From a checkpoint of a small transformer trained on Wikipedia: 8 layers, tied embeddings.
Each number is 50 + 15 x the weight over its row's rms, rounded and kept within 0 to 99. Layers, rows and columns count from 0. The size before them is the row's rms in percent of the matrix's.

# o: layer 3 attention output (transposed), 512x512, rms 0.0764, rows 418-444, columns 256-383
# v: layer 3 attention value, 512x512, rms 0.042, rows 419-445, columns 256-383
o418 099:47 34 40 72 49 54 54 73 47 44 31 61 60 50 35 31 36 82 63 52 61 42 58 31 39 66 46 64 43 40 82 23 58 58 12 49 35 39 63 60 48 38 82 23 76 37 43 46 63 55 37 36 47 61 64 39 53 29 64 69 40 32 50 51 35 69 29 24 81 46 58 72 41 35 29 26 69 68 57 75 51 32 35 51 64 45 41 32 46 58 34 40 55 59 57 46 37 36 52 57 36 51 66 49 42 36 71 51 70 32 32 40 38 94 65 43 47 51 53 56 70 59 30 53 38 55 45 39
v419 101:57 58 63 40 45 44 46 45 41 59 60 31 33 59 59 42 17 43 50 61 49 38 35 54 56 52 26 41 28 68 71 60 45 61 37 24 57 32 43 79 59 53 47 39 68 38 25 34 54 46 59 32 54 57 37 53 49 39 51 48 61 66 48 51 36 39 53 40 48 57 63 27 38 24 40 66 62 46 57 60 34 64 41 44 47 25 48 44 38 55 63 62 44 51 52 33 48 52 45 69 71 12 72 31 69 18 53 67 63 48 27 64 50 37 32 26 52 42 34 38 47 36 54 63 61 31 54 71
o419 089:28 40 51 33 53 37 32 37 52 55 69 42 15 55 49 70 53 65 55 52 59 30 45 54 61 35 62 65 43 57 47 47 54 53 69 53 90 62 41 67 35 75 40 56 62 70 41 28 42 25 82 54 68 48 53 44 28 56 34 49 37 53 75 63 47 40 44 34 52 43 52 25 63 25 71 64 34 39 56 47 32 61 51 57 59 43 66 44 76 39 41 59 62 42 50 67 69 41 62 30 59 56 82 47 45 49 22 26 51 43 44 70 70 37 45 54 31 28 53 49 58 64 61 52 43 63 44 44
v420 105:62 29 34 58 75 51 36 34 68 74 70 45 54 51 39 68 58 66 58 56 48 44 33 41 57 57 26 46 56 39 71 56 50 63 45 35 49 71 54 49 45 59 44 54 60 52 57 45 39 58 41 59 76 49 52 45 59 64 71 71 48 53 64 54 57 43 27 52 48 51 62 34 45 73 54 28 65 52 32 60 53 32 64 85 40 70 49 60 57 31 52 46 47 38 50 44 14 56 67 27 28 58 54 06 50 27 37 44 38 59 50 27 42 48 47 33 64 30 52 66 38 71 52 39 65 39 66 31
o420 105:44 55 54 75 60 48 46 50 47 70 64 50 49 58 38 53 54 31 43 59 36 53 67 41 53 50 17 41 71 50 73 37 59 54 34 42 33 86 54 13 47 33 49 56 66 47 24 53 46 57 79 53 73 50 58 63 00 59 48 65 63 44 55 39 62 57 53 43 47 54 36 28 39 35 39 40 49 14 43 49 50 31 52 54 57 32 73 53 61 33 55 59 42 45 26 52 27 10 66 55 75 36 54 34 55 40 38 53 69 99 49 56 56 50 25 43 34 55 57 68 38 58 60 26 52 36 32 45
v421 098:43 31 35 51 39 69 59 77 49 60 35 57 29 49 56 43 49 53 44 56 51 50 37 47 38 45 41 23 48 49 62 63 50 55 54 33 44 73 37 39 49 40 45 16 51 65 78 17 46 07 37 57 46 84 38 67 47 44 56 60 37 28 65 40 39 57 65 54 61 47 58 60 41 33 43 19 53 55 59 53 82 49 39 42 53 81 47 53 41 38 93 38 19 46 57 61 25 54 17 41 33 82 49 41 48 64 28 52 55 45 60 38 66 50 70 41 58 51 86 71 54 63 73 49 57 64 43 56
o421 097:31 46 52 26 51 92 45 61 59 67 59 57 51 43 66 37 34 68 22 40 69 61 68 45 42 74 41 35 59 57 57 39 57 42 27 74 53 51 20 54 35 59 38 64 65 34 23 36 48 27 25 54 46 57 46 41 30 40 53 96 58 29 71 47 49 33 35 42 62 60 59 83 28 59 64 58 61 65 60 52 30 52 37 30 61 43 46 67 33 07 36 66 48 53 35 34 41 34 20 64 32 54 46 47 56 55 31 37 32 36 63 54 25 55 64 26 52 17 75 58 51 54 42 36 39 68 51 37
v422 102:62 49 38 62 54 46 36 52 37 55 74 60 47 68 34 56 78 56 68 59 38 35 72 56 81 63 38 29 41 44 69 43 43 54 45 64 23 52 39 16 66 30 49 51 46 86 56 85 38 45 56 54 69 40 39 58 42 64 48 49 52 53 35 49 33 71 46 87 42 56 58 44 51 69 22 39 33 33 46 40 70 59 44 35 58 31 27 41 30 54 83 46 51 52 59 47 57 52 51 80 51 65 60 52 35 52 54 59 47 74 55 45 51 69 47 56 66 63 33 35 65 56 56 57 71 76 52 42
o422 098:59 37 59 50 65 35 58 69 28 50 44 41 87 55 35 55 27 12 60 39 40 46 63 44 55 44 64 21 67 52 66 45 18 47 62 62 48 53 77 51 55 23 62 45 51 90 64 54 36 60 38 47 60 40 55 50 51 72 56 77 30 66 38 78 62 42 45 80 51 63 35 75 38 67 46 56 50 35 73 39 46 26 59 56 54 43 62 40 23 60 76 33 63 40 68 63 56 47 51 49 27 45 53 49 72 35 29 50 51 67 19 57 56 69 36 70 51 68 22 48 33 40 42 55 40 53 56 45
v423 099:40 44 67 35 60 77 52 56 63 35 59 36 33 78 65 45 38 19 63 64 48 36 46 33 64 51 75 51 22 71 69 47 48 30 64 52 50 50 27 28 24 59 28 50 56 31 44 53 50 42 57 48 58 52 63 51 62 43 29 54 52 38 51 47 64 45 26 62 49 51 46 62 50 58 51 23 50 48 50 31 39 62 39 65 59 49 45 28 59 58 38 76 63 57 49 39 32 42 73 41 18 84 52 73 33 30 57 61 68 52 48 34 36 61 46 55 24 27 40 47 29 37 54 61 51 53 09 64
o423 101:63 50 31 42 25 11 77 44 49 41 58 38 40 63 34 41 36 43 46 43 57 48 58 47 46 54 55 66 26 46 46 81 47 42 55 48 50 25 59 78 47 65 24 28 57 65 33 39 39 58 65 63 41 51 43 34 63 75 74 69 43 56 50 56 48 36 17 39 15 46 22 47 64 51 29 30 92 90 40 48 70 45 29 49 17 20 54 57 57 67 63 66 54 42 52 22 55 20 71 61 25 71 33 70 63 48 71 50 26 09 69 33 58 26 35 43 39 58 35 65 38 68 46 24 56 64 29 53
v424 104:71 59 35 48 26 80 37 72 59 60 60 57 61 44 45 66 47 40 36 63 51 39 26 55 47 45 34 42 87 45 40 50 42 35 48 49 53 50 54 47 35 63 35 57 29 52 58 56 28 50 57 57 28 61 68 39 51 39 72 55 03 47 60 57 70 52 42 57 66 16 45 65 39 64 49 55 51 57 51 61 80 53 48 62 71 48 53 40 22 56 26 48 46 71 38 57 41 58 41 55 60 54 42 52 63 54 72 61 57 49 33 25 27 49 52 39 45 32 56 67 33 61 16 51 28 22 19 89
o424 096:66 30 34 44 50 42 48 75 47 69 39 50 30 64 68 44 45 41 38 63 38 29 46 40 39 45 60 45 61 61 55 34 47 75 84 75 33 17 39 55 24 68 44 74 47 26 48 47 56 59 50 64 46 38 54 29 51 52 51 52 46 46 59 56 52 43 65 58 62 28 43 88 59 36 30 30 66 57 37 56 41 57 31 57 40 43 55 58 61 58 44 59 36 64 37 62 47 50 53 72 43 51 28 80 36 69 57 72 43 58 28 21 35 48 44 61 58 48 32 45 26 35 18 37 35 41 45 57
v425 095:63 54 51 48 45 21 45 48 60 44 43 72 69 69 27 33 51 69 40 48 68 51 86 64 60 68 67 34 51 50 21 58 35 52 35 52 00 58 72 68 43 49 65 44 46 38 36 57 67 35 54 50 59 43 54 47 33 45 69 55 67 66 44 62 50 58 50 58 51 57 40 35 42 58 59 54 56 55 55 46 60 67 60 62 64 49 82 47 52 55 53 43 64 47 52 60 44 56 59 36 65 46 65 66 20 62 29 44 51 68 46 32 49 66 53 67 54 79 29 56 55 70 56 45 51 21 88 47
o425 096:31 62 38 60 20 66 48 48 50 61 43 55 33 57 50 63 50 40 50 44 62 51 56 38 27 37 50 31 43 32 65 20 54 54 40 55 40 78 31 62 49 66 53 25 29 61 51 45 83 38 28 37 47 41 35 44 55 49 54 42 30 49 53 26 43 46 38 82 56 40 50 64 34 67 18 70 32 76 36 42 48 38 66 49 66 38 40 31 38 85 48 48 61 37 71 49 54 38 43 46 63 63 45 56 61 68 73 29 43 54 31 27 22 58 31 58 51 44 25 44 43 61 52 56 80 29 52 27
v426 102:53 39 31 45 81 44 54 52 48 57 48 54 52 54 50 51 44 50 83 65 43 63 67 35 24 65 51 45 33 80 63 45 40 55 59 59 06 47 51 31 44 31 53 50 43 71 13 37 51 41 47 62 36 70 43 65 58 45 54 47 32 63 49 39 44 52 14 51 42 67 15 45 26 49 76 44 40 48 35 64 58 67 27 47 56 57 37 38 29 75 53 54 30 66 43 50 27 14 81 58 25 62 59 42 67 36 60 44 59 60 46 29 64 52 57 49 50 30 41 40 58 41 40 25 32 49 50 59
o426 093:55 28 52 39 90 52 50 63 48 36 54 50 70 59 34 54 70 23 45 56 38 42 47 49 41 63 58 43 48 38 42 56 08 43 82 38 28 48 70 31 52 48 22 18 22 66 53 41 38 50 57 28 40 44 53 28 49 57 48 70 46 64 15 83 53 51 27 26 68 70 46 63 80 34 54 42 47 47 63 31 73 34 44 49 60 47 52 53 42 36 43 32 63 82 59 85 39 38 72 65 40 67 35 56 53 46 88 34 28 50 55 53 66 47 45 50 50 65 27 48 62 34 40 34 14 68 58 34
v427 104:73 40 64 30 46 28 19 53 37 38 50 44 55 43 35 41 74 28 51 53 47 41 63 36 57 24 45 67 58 57 52 45 47 37 46 76 37 47 54 67 72 65 30 50 49 71 29 48 49 31 56 54 77 43 44 30 75 60 34 78 12 60 52 39 52 48 36 59 61 50 09 48 57 54 67 40 51 41 43 54 19 46 49 66 52 62 42 47 39 48 17 25 68 45 55 58 68 45 55 47 55 47 47 77 61 46 33 85 37 68 38 73 54 79 63 56 41 66 61 62 29 47 19 65 47 83 38 23
o427 103:04 39 50 65 43 42 47 45 27 75 52 49 40 50 32 53 43 37 64 27 29 60 38 38 32 47 53 53 66 55 66 67 33 87 36 42 27 55 41 42 52 65 47 46 70 44 43 67 13 45 67 47 52 59 53 50 60 39 56 61 75 36 33 56 33 77 64 81 36 52 41 69 45 36 38 56 39 37 74 74 26 75 45 69 26 45 48 69 61 38 43 41 55 64 17 79 64 48 38 58 65 40 25 79 63 25 44 63 39 18 48 50 35 65 62 80 41 45 44 53 42 50 77 61 33 56 42 36
v428 101:43 17 56 69 33 45 67 41 50 77 78 44 61 68 42 50 73 36 44 50 33 49 62 56 19 73 57 44 45 30 52 67 38 38 69 64 29 56 36 41 64 52 30 58 46 48 65 44 56 77 50 62 70 46 32 38 51 40 63 32 46 41 46 57 46 36 90 54 32 28 39 52 75 30 27 77 62 37 61 58 46 38 26 44 57 57 56 24 70 55 54 64 33 74 71 67 47 64 51 65 21 40 37 46 39 44 60 31 38 53 39 77 43 71 43 48 35 71 44 42 36 46 86 43 50 75 49 53
o428 100:50 50 29 24 43 43 52 50 20 45 59 64 72 64 25 57 30 44 51 55 36 26 64 68 49 52 49 44 43 39 24 12 44 62 31 50 33 27 20 32 45 38 63 23 66 43 21 33 15 40 11 35 44 51 60 34 68 52 40 31 75 44 25 49 39 52 41 44 26 53 65 46 49 54 75 60 54 46 41 70 56 54 60 60 72 58 55 34 32 50 33 39 42 82 55 61 42 27 47 37 63 30 57 65 36 63 55 50 90 51 53 82 79 54 49 55 71 54 42 47 65 44 42 42 55 45 60 52
v429 096:39 48 32 44 46 55 34 69 26 42 62 97 44 54 38 56 51 74 55 64 58 56 37 65 37 50 48 69 70 44 55 38 58 11 57 51 70 40 55 23 55 45 25 51 30 45 48 63 46 65 49 35 21 16 50 36 21 74 61 45 30 46 70 57 67 40 65 31 53 62 58 44 21 72 20 61 42 79 63 50 38 75 64 24 58 75 53 47 28 51 92 54 55 59 44 66 39 40 39 45 70 43 63 28 33 72 40 66 39 44 26 39 69 48 52 47 58 47 58 61 55 64 52 30 86 51 43 52
o429 099:66 41 40 49 48 32 66 45 74 20 44 78 31 43 60 48 50 51 55 52 51 63 57 41 70 42 47 56 31 23 45 51 54 52 32 52 40 23 71 55 58 68 61 64 53 43 44 48 36 61 95 40 60 48 90 47 34 54 42 61 47 28 56 85 40 44 57 53 57 39 52 39 52 25 81 48 48 44 30 64 72 73 48 26 65 65 48 68 57 16 61 55 20 58 36 91 38 50 53 50 70 54 91 56 27 42 55 54 52 45 16 60 89 47 77 57 50 38 41 32 54 42 44 65 22 44 35 33
v430 099:60 49 49 54 48 56 51 42 60 81 35 75 17 52 57 39 24 47 78 52 25 45 45 74 37 50 28 76 68 60 45 51 47 54 51 70 59 56 27 59 54 36 84 45 75 55 65 70 45 45 55 69 29 53 46 19 60 58 46 45 36 06 47 28 62 62 53 56 74 60 43 52 47 48 68 46 53 55 46 47 61 39 45 41 69 39 73 65 45 65 48 29 58 57 76 55 69 35 53 54 37 38 64 44 38 36 51 54 62 43 69 52 08 40 29 54 70 79 32 85 70 45 88 39 79 44 86 43
o430 091:58 45 37 55 23 43 35 37 83 37 38 75 53 46 39 59 46 37 54 50 45 38 64 42 23 74 25 39 23 65 41 44 41 55 85 46 65 48 14 71 57 53 57 56 36 68 59 69 81 52 39 50 87 32 42 22 50 30 56 33 52 44 64 24 59 31 71 44 50 29 49 64 31 55 71 45 73 75 76 45 44 50 77 55 47 57 69 52 73 57 45 27 56 39 47 43 26 80 50 66 41 44 63 28 58 33 05 53 27 49 74 63 23 51 35 55 45 44 44 53 39 45 42 45 38 69 39 47
v431 107:52 41 28 61 32 44 27 37 49 74 52 68 53 51 51 75 81 17 11 63 31 66 56 55 24 44 58 34 56 51 61 58 43 40 57 12 52 19 48 69 41 43 63 63 61 48 19 42 35 52 46 51 79 56 48 62 44 55 39 49 51 51 63 43 59 67 27 39 40 47 34 71 68 49 60 46 48 68 43 40 59 34 47 44 57 62 40 42 70 54 14 67 59 35 67 63 60 64 75 98 51 65 36 38 46 54 66 21 57 46 30 58 58 55 48 32 46 56 53 67 29 45 73 51 72 49 18 53
o431 110:63 62 49 47 55 34 38 26 54 55 55 26 44 46 46 25 55 47 61 31 35 48 53 59 26 61 46 36 77 43 33 46 17 63 33 56 61 33 35 64 39 39 56 43 49 30 23 28 22 61 46 25 50 40 49 59 44 32 47 41 80 49 50 52 36 62 52 80 53 17 59 18 48 62 93 55 59 49 41 54 47 33 27 46 36 33 59 49 42 58 70 68 38 52 54 52 46 56 75 68 59 57 36 62 66 55 56 53 53 56 39 63 60 12 47 53 64 56 38 51 27 58 70 70 45 82 40 41
v432 109:55 31 36 71 78 58 30 52 46 53 47 53 35 56 41 35 37 44 55 33 41 45 45 54 41 61 63 65 31 43 49 39 39 02 48 50 35 64 32 37 41 64 40 36 28 64 39 47 38 68 24 56 36 91 67 72 47 52 79 63 36 32 52 48 36 33 34 25 30 64 36 43 36 82 48 61 37 76 63 54 55 49 67 44 66 33 66 55 29 65 18 59 40 43 39 60 35 65 54 45 53 58 48 20 45 68 34 33 45 59 13 36 52 40 64 42 32 64 45 86 21 53 34 57 52 55 42 79
o432 095:62 45 70 75 95 46 57 58 60 78 45 40 71 41 40 24 58 67 48 54 22 48 60 43 59 78 57 65 52 59 35 57 45 34 66 44 51 45 32 18 73 57 33 45 57 40 61 29 47 58 55 50 45 85 79 50 25 70 55 22 25 21 57 57 45 57 50 45 65 45 73 29 39 76 48 51 59 55 46 36 51 53 45 50 58 18 33 52 45 47 55 38 58 09 53 66 39 45 52 31 60 37 73 15 65 56 36 35 40 71 11 54 53 55 41 23 51 45 42 68 47 40 62 39 31 63 42 59
v433 108:45 49 55 24 63 62 58 63 53 64 58 52 64 20 36 48 75 67 28 26 46 58 53 57 42 53 67 29 68 41 48 33 52 49 66 80 60 81 45 41 62 57 53 55 84 53 56 36 72 41 52 41 55 29 40 45 37 59 45 52 52 29 59 54 48 55 61 45 52 56 51 60 36 55 21 67 79 69 63 44 59 37 43 47 28 44 64 40 82 44 37 55 35 45 63 17 42 32 29 35 35 56 52 87 66 28 28 51 27 30 72 63 36 55 58 50 42 70 60 56 68 45 20 53 63 61 43 22
o433 101:62 53 53 64 62 60 44 49 58 53 65 47 60 56 63 56 69 85 41 58 44 63 41 71 48 80 44 46 59 64 35 38 55 62 37 84 67 39 57 71 62 49 37 43 64 55 34 51 60 37 28 29 41 30 87 37 22 38 71 46 53 25 85 51 77 45 44 55 46 23 39 65 71 46 22 55 59 45 48 55 75 72 34 52 18 61 49 34 44 27 48 54 48 67 45 60 36 53 47 28 35 39 49 73 64 35 49 53 37 40 38 81 43 51 71 62 64 46 63 48 26 60 24 89 82 66 44 36
v434 101:33 59 46 52 39 79 75 53 46 32 45 55 63 84 36 60 63 46 45 48 06 46 37 64 82 44 41 37 29 40 55 42 53 36 41 44 20 39 67 55 48 57 38 43 48 41 58 38 41 42 65 33 30 70 52 39 42 47 37 36 36 53 43 60 47 44 31 63 45 71 51 43 55 40 20 69 76 26 62 42 63 42 32 56 66 44 56 41 39 37 20 62 27 39 81 39 41 73 59 52 39 73 49 28 40 59 64 35 73 26 45 28 30 45 50 59 44 61 46 36 55 68 42 71 49 56 40 42
o434 088:34 74 37 33 51 35 56 72 00 49 37 47 58 68 42 35 61 39 36 44 35 37 49 47 67 47 59 59 46 36 55 47 47 22 84 54 39 38 61 62 45 62 38 41 48 51 51 79 24 43 47 63 17 29 60 60 72 24 62 37 52 47 73 60 52 37 34 52 36 37 54 48 79 67 51 55 70 43 71 60 50 28 20 63 46 74 31 42 44 37 27 50 59 26 54 49 46 60 77 62 39 56 55 62 42 48 75 51 72 27 51 16 49 45 39 55 57 36 57 63 37 49 42 23 52 66 46 71
v435 110:58 49 38 49 73 60 53 46 17 22 50 58 57 41 62 61 72 43 48 59 62 60 70 48 08 56 36 53 24 47 59 60 52 46 52 50 58 23 45 57 56 38 56 48 63 66 58 31 55 74 51 50 33 59 63 45 56 54 35 71 23 55 53 55 41 38 49 42 34 28 38 40 60 28 73 55 35 37 34 36 35 36 45 43 52 64 59 49 55 59 46 64 53 50 40 57 19 54 75 13 39 60 35 67 60 46 56 64 33 54 63 31 55 67 43 47 55 22 47 69 23 22 42 49 55 47 59 47
o435 100:38 34 41 54 31 70 59 34 20 28 51 64 48 66 72 40 45 45 80 71 53 48 42 25 74 56 42 64 40 43 50 69 72 75 65 33 29 32 53 33 71 51 37 65 24 30 28 69 44 83 63 40 17 56 46 60 31 51 56 59 36 49 27 38 24 49 63 54 41 55 44 27 72 39 72 64 47 35 67 21 43 61 70 58 46 32 26 50 69 82 58 47 45 72 60 59 45 28 62 40 49 48 58 42 73 59 37 66 34 35 48 35 42 50 34 56 68 57 43 22 53 46 45 58 40 37 51 71
v436 093:73 66 19 43 21 35 57 57 44 34 51 42 36 70 57 43 16 61 53 52 75 49 59 39 62 23 44 35 64 60 27 46 32 58 52 68 57 52 61 32 26 66 52 55 44 30 68 33 59 33 27 46 73 75 57 37 32 43 36 44 50 79 41 44 30 47 21 72 26 48 33 39 73 79 38 51 31 71 55 36 30 49 40 49 55 56 44 72 75 54 49 64 48 42 43 70 62 20 74 46 59 42 58 64 40 27 46 48 43 48 68 40 64 32 46 74 53 59 59 54 53 61 84 38 37 47 68 63
o436 102:59 86 50 47 30 31 65 54 36 78 36 56 77 55 38 59 53 50 43 32 52 27 48 43 47 59 23 37 49 46 31 60 34 42 68 44 47 55 48 48 45 29 35 68 51 64 54 38 46 47 28 34 60 66 48 46 11 40 32 39 46 67 48 50 27 50 37 55 60 52 53 61 48 56 31 69 50 25 33 30 48 28 39 54 65 42 41 31 71 34 52 59 34 34 75 37 51 17 46 62 44 62 40 18 27 51 60 41 82 49 63 48 42 33 51 51 59 40 57 39 62 50 55 52 48 59 56 71
v437 103:66 43 43 39 32 43 53 53 44 60 62 71 51 16 59 54 67 19 90 74 42 68 58 55 57 69 47 46 59 47 39 51 29 34 57 41 28 60 43 66 40 35 30 48 52 60 43 45 58 96 39 47 51 55 66 54 45 58 45 60 60 43 36 55 27 39 43 44 78 46 41 53 54 74 70 67 46 53 43 48 48 49 65 43 46 62 70 50 51 36 34 21 75 40 60 52 28 36 58 12 67 84 58 56 55 75 64 61 55 56 53 41 40 46 38 41 44 46 63 63 43 42 16 64 44 52 31 39
o437 101:44 33 61 56 56 35 35 66 45 65 28 53 27 44 50 49 68 24 49 59 52 43 55 44 78 50 14 37 63 65 45 90 64 51 50 69 48 76 39 35 59 32 52 49 52 58 28 54 38 43 63 64 43 56 40 25 34 41 36 66 45 67 34 62 48 55 43 63 37 80 53 75 15 56 64 53 58 36 47 48 63 41 66 46 27 55 61 47 55 52 54 80 74 64 56 38 48 34 62 38 50 55 24 37 29 40 25 67 59 31 47 51 45 57 38 38 29 37 37 79 66 62 50 75 44 42 70 52
v438 106:47 69 47 47 32 53 63 56 28 39 60 44 54 44 69 38 56 39 66 53 69 38 16 45 00 47 42 65 70 66 79 43 38 45 52 25 47 43 76 21 61 69 50 45 42 53 44 52 46 29 31 50 74 68 65 80 48 55 36 35 46 59 53 62 48 47 36 52 44 64 35 51 40 42 43 51 40 63 46 35 40 53 54 64 69 51 43 58 63 52 49 60 60 55 54 44 42 70 55 37 60 74 32 41 41 35 41 33 43 94 41 54 38 61 49 48 49 58 56 60 64 37 19 44 56 61 67 54
o438 098:43 41 50 23 51 52 47 73 37 55 27 37 29 64 34 27 35 16 26 55 72 66 49 32 50 62 33 44 48 50 57 51 40 57 55 45 58 64 66 47 65 69 39 51 58 56 60 49 26 60 21 61 54 69 77 57 48 35 42 24 78 50 59 54 51 53 47 54 27 52 45 81 49 63 62 40 36 46 28 26 31 31 71 69 59 68 52 51 50 45 29 50 42 77 53 53 30 46 30 61 44 40 39 33 42 44 54 32 53 62 22 38 62 60 30 16 53 54 75 56 45 47 54 74 42 53 66 45
v439 099:39 28 52 24 80 25 50 67 50 47 61 40 39 47 87 40 59 32 31 33 38 58 34 76 40 51 39 51 27 43 30 65 63 28 49 56 60 60 52 53 62 70 66 52 47 59 36 40 66 64 45 53 32 38 52 42 58 46 38 71 54 42 28 47 72 41 79 59 31 40 28 48 56 38 35 55 51 65 30 65 35 68 59 60 44 23 39 54 48 39 30 48 49 51 45 60 57 58 51 56 44 69 52 58 46 87 73 36 48 57 50 31 32 60 53 82 63 67 54 51 08 61 66 53 46 46 53 56
o439 100:44 38 37 56 73 65 29 44 52 47 67 57 59 41 57 19 57 33 55 52 30 71 40 69 57 44 69 58 59 34 34 46 71 67 45 53 34 59 48 00 52 55 23 42 37 41 57 43 71 35 27 29 30 53 65 55 54 66 39 53 58 31 39 57 54 59 39 74 33 43 72 52 68 54 79 33 37 51 55 73 60 35 55 62 43 74 32 23 52 60 26 40 57 37 38 37 61 20 59 44 67 48 30 58 49 63 38 64 60 73 63 66 46 56 45 42 53 63 50 30 44 65 50 74 45 65 56 68
v440 095:40 55 29 75 31 42 48 53 57 51 60 47 66 75 27 45 51 48 59 51 55 52 66 31 68 44 51 31 63 48 37 39 58 66 45 57 37 66 63 63 46 55 61 34 62 80 41 68 60 53 34 33 71 43 45 49 35 41 51 83 26 39 56 60 55 24 44 48 50 56 44 42 44 72 57 58 46 53 47 50 51 49 78 59 42 35 53 42 54 42 45 50 49 25 59 60 46 66 41 45 27 78 61 44 69 33 54 70 72 34 49 24 44 53 31 48 46 40 73 55 22 58 36 62 56 42 45 38
o440 099:42 43 53 31 39 39 68 50 53 37 52 73 40 58 54 56 86 66 60 48 51 30 40 26 68 46 43 44 52 22 55 44 27 77 20 39 43 42 25 38 46 53 44 59 47 59 40 56 12 42 61 53 47 28 45 33 27 57 47 54 42 48 44 43 20 47 49 47 45 31 32 77 37 47 46 52 49 52 28 28 49 36 47 10 54 43 67 50 57 79 28 88 53 19 36 56 33 55 44 70 46 49 64 72 74 32 25 31 38 26 24 47 45 69 30 84 37 68 59 65 51 61 44 49 52 47 42 23
v441 104:63 70 65 31 41 28 48 38 65 61 52 54 53 66 32 56 65 65 39 48 35 50 76 44 74 32 59 42 28 50 38 58 59 21 41 73 51 66 60 67 60 63 17 49 60 50 80 88 42 85 52 36 58 38 45 62 48 41 80 31 89 51 49 40 37 58 63 40 49 48 47 46 38 60 39 58 85 49 59 14 69 41 49 33 31 57 34 48 38 71 68 61 56 47 45 50 31 54 53 34 77 44 33 36 44 58 36 27 61 33 61 44 26 38 33 56 51 47 56 76 62 48 43 62 20 58 24 68
o441 107:42 65 32 34 20 52 58 63 42 51 30 36 63 50 35 96 50 48 30 43 31 67 44 52 40 51 62 63 37 50 43 18 45 29 56 54 73 46 56 82 61 27 34 36 58 72 62 77 29 67 53 59 52 50 76 50 33 39 46 57 60 76 30 80 77 49 65 17 54 51 51 63 35 55 67 46 63 23 66 73 50 27 55 51 43 44 30 34 32 65 72 56 57 59 54 52 45 41 31 48 51 49 18 40 44 40 42 26 49 75 23 41 31 73 28 56 50 41 25 53 42 47 31 44 64 31 65 42
v442 106:31 65 78 06 49 38 51 57 32 46 63 60 90 72 38 44 66 30 27 44 68 54 72 41 07 28 39 66 45 37 70 51 38 91 59 46 59 46 73 43 47 47 52 53 45 51 73 26 44 52 61 56 58 52 40 37 52 51 59 41 61 50 54 47 36 72 34 65 37 47 68 40 42 28 53 43 41 64 35 26 35 53 47 40 36 09 44 35 85 41 39 39 49 46 64 38 63 51 30 73 28 68 34 27 16 23 63 57 53 49 29 48 35 53 57 43 42 53 47 48 41 56 48 80 47 34 70 24
o442 100:44 47 57 45 53 41 27 75 36 29 52 31 75 67 51 51 51 63 35 58 61 43 69 66 45 16 69 28 54 29 67 36 39 61 47 64 43 48 77 16 71 66 25 65 42 42 31 60 37 39 42 49 41 35 67 48 75 70 47 51 71 12 48 55 42 73 56 39 67 87 41 83 58 27 72 39 49 52 37 44 41 72 42 41 42 28 26 25 42 74 53 57 63 84 50 53 31 49 36 57 49 42 44 73 30 55 41 33 80 52 39 53 22 58 83 39 56 56 44 41 29 39 62 37 15 79 63 43
v443 103:67 55 37 63 65 36 16 55 34 43 43 72 53 60 36 35 22 38 86 40 63 54 43 49 58 42 63 41 28 57 29 18 53 57 55 48 26 44 45 56 35 41 64 56 50 38 43 72 59 75 45 34 42 46 52 60 41 43 31 67 65 87 46 47 86 49 77 39 56 52 52 43 52 51 58 49 39 46 42 66 46 57 24 70 68 73 56 63 43 86 54 66 23 57 17 86 46 42 34 55 49 49 55 47 39 64 55 70 51 39 40 35 38 39 34 51 51 54 42 31 81 62 45 31 59 61 96 25
o443 096:60 49 45 42 40 64 37 60 57 43 23 46 61 15 54 61 31 42 44 39 35 53 54 49 42 45 63 27 52 39 36 49 37 65 73 53 66 34 62 38 29 83 58 47 46 39 71 46 35 57 59 47 91 47 42 76 49 27 62 78 44 46 53 56 24 56 35 31 47 10 48 50 57 41 67 65 49 40 33 37 37 62 64 61 65 57 37 58 32 74 58 65 55 16 24 48 55 53 46 47 56 58 43 41 32 58 44 62 38 47 21 49 58 44 78 50 56 39 66 34 41 46 33 57 49 51 33 70
v444 098:41 31 57 78 74 59 59 57 30 11 50 32 63 44 75 47 42 40 73 37 48 54 45 59 11 68 56 46 46 52 68 71 57 45 50 59 67 25 29 63 42 41 53 39 54 66 51 47 82 43 49 35 26 51 56 49 48 50 70 66 68 38 53 21 41 48 87 37 39 39 67 63 34 42 30 49 19 41 66 44 74 59 41 53 39 48 61 64 47 37 26 75 29 34 62 56 78 32 50 54 53 49 49 36 59 42 48 46 47 49 58 55 71 52 57 21 36 47 48 35 48 40 38 54 76 58 62 52
o444 097:64 46 62 49 85 99 60 54 45 33 58 48 39 19 58 28 39 59 42 26 51 45 55 90 25 56 40 47 57 61 67 58 56 50 35 54 46 50 54 49 58 55 59 46 63 50 48 41 25 51 63 29 52 64 60 57 61 31 32 52 35 59 52 34 59 31 34 28 39 51 39 47 73 56 60 46 55 39 67 42 29 74 33 48 34 34 51 65 43 53 41 32 60 54 80 52 69 50 12 15 37 53 70 40 38 55 25 48 22 38 65 71 67 27 80 49 52 63 35 43 52 66 17 41 48 46 54 51
v445 104:45 50 40 66 42 57 60 37 73 70 68 43 58 33 41 60 33 35 49 43 50 48 39 51 25 50 36 68 26 30 50 70 27 66 53 56 55 38 28 54 50 43 51 64 50 34 24 75 42 40 43 61 65 48 57 56 80 59 59 70 53 43 57 56 23 42 71 47 67 54 52 48 46 86 30 49 44 55 37 53 70 18 37 34 57 33 39 50 50 09 35 73 29 51 65 46 27 33 63 61 56 73 40 27 53 68 73 04 44 53 45 22 46 36 58 49 66 51 54 87 49 49 49 51 60 39 38 00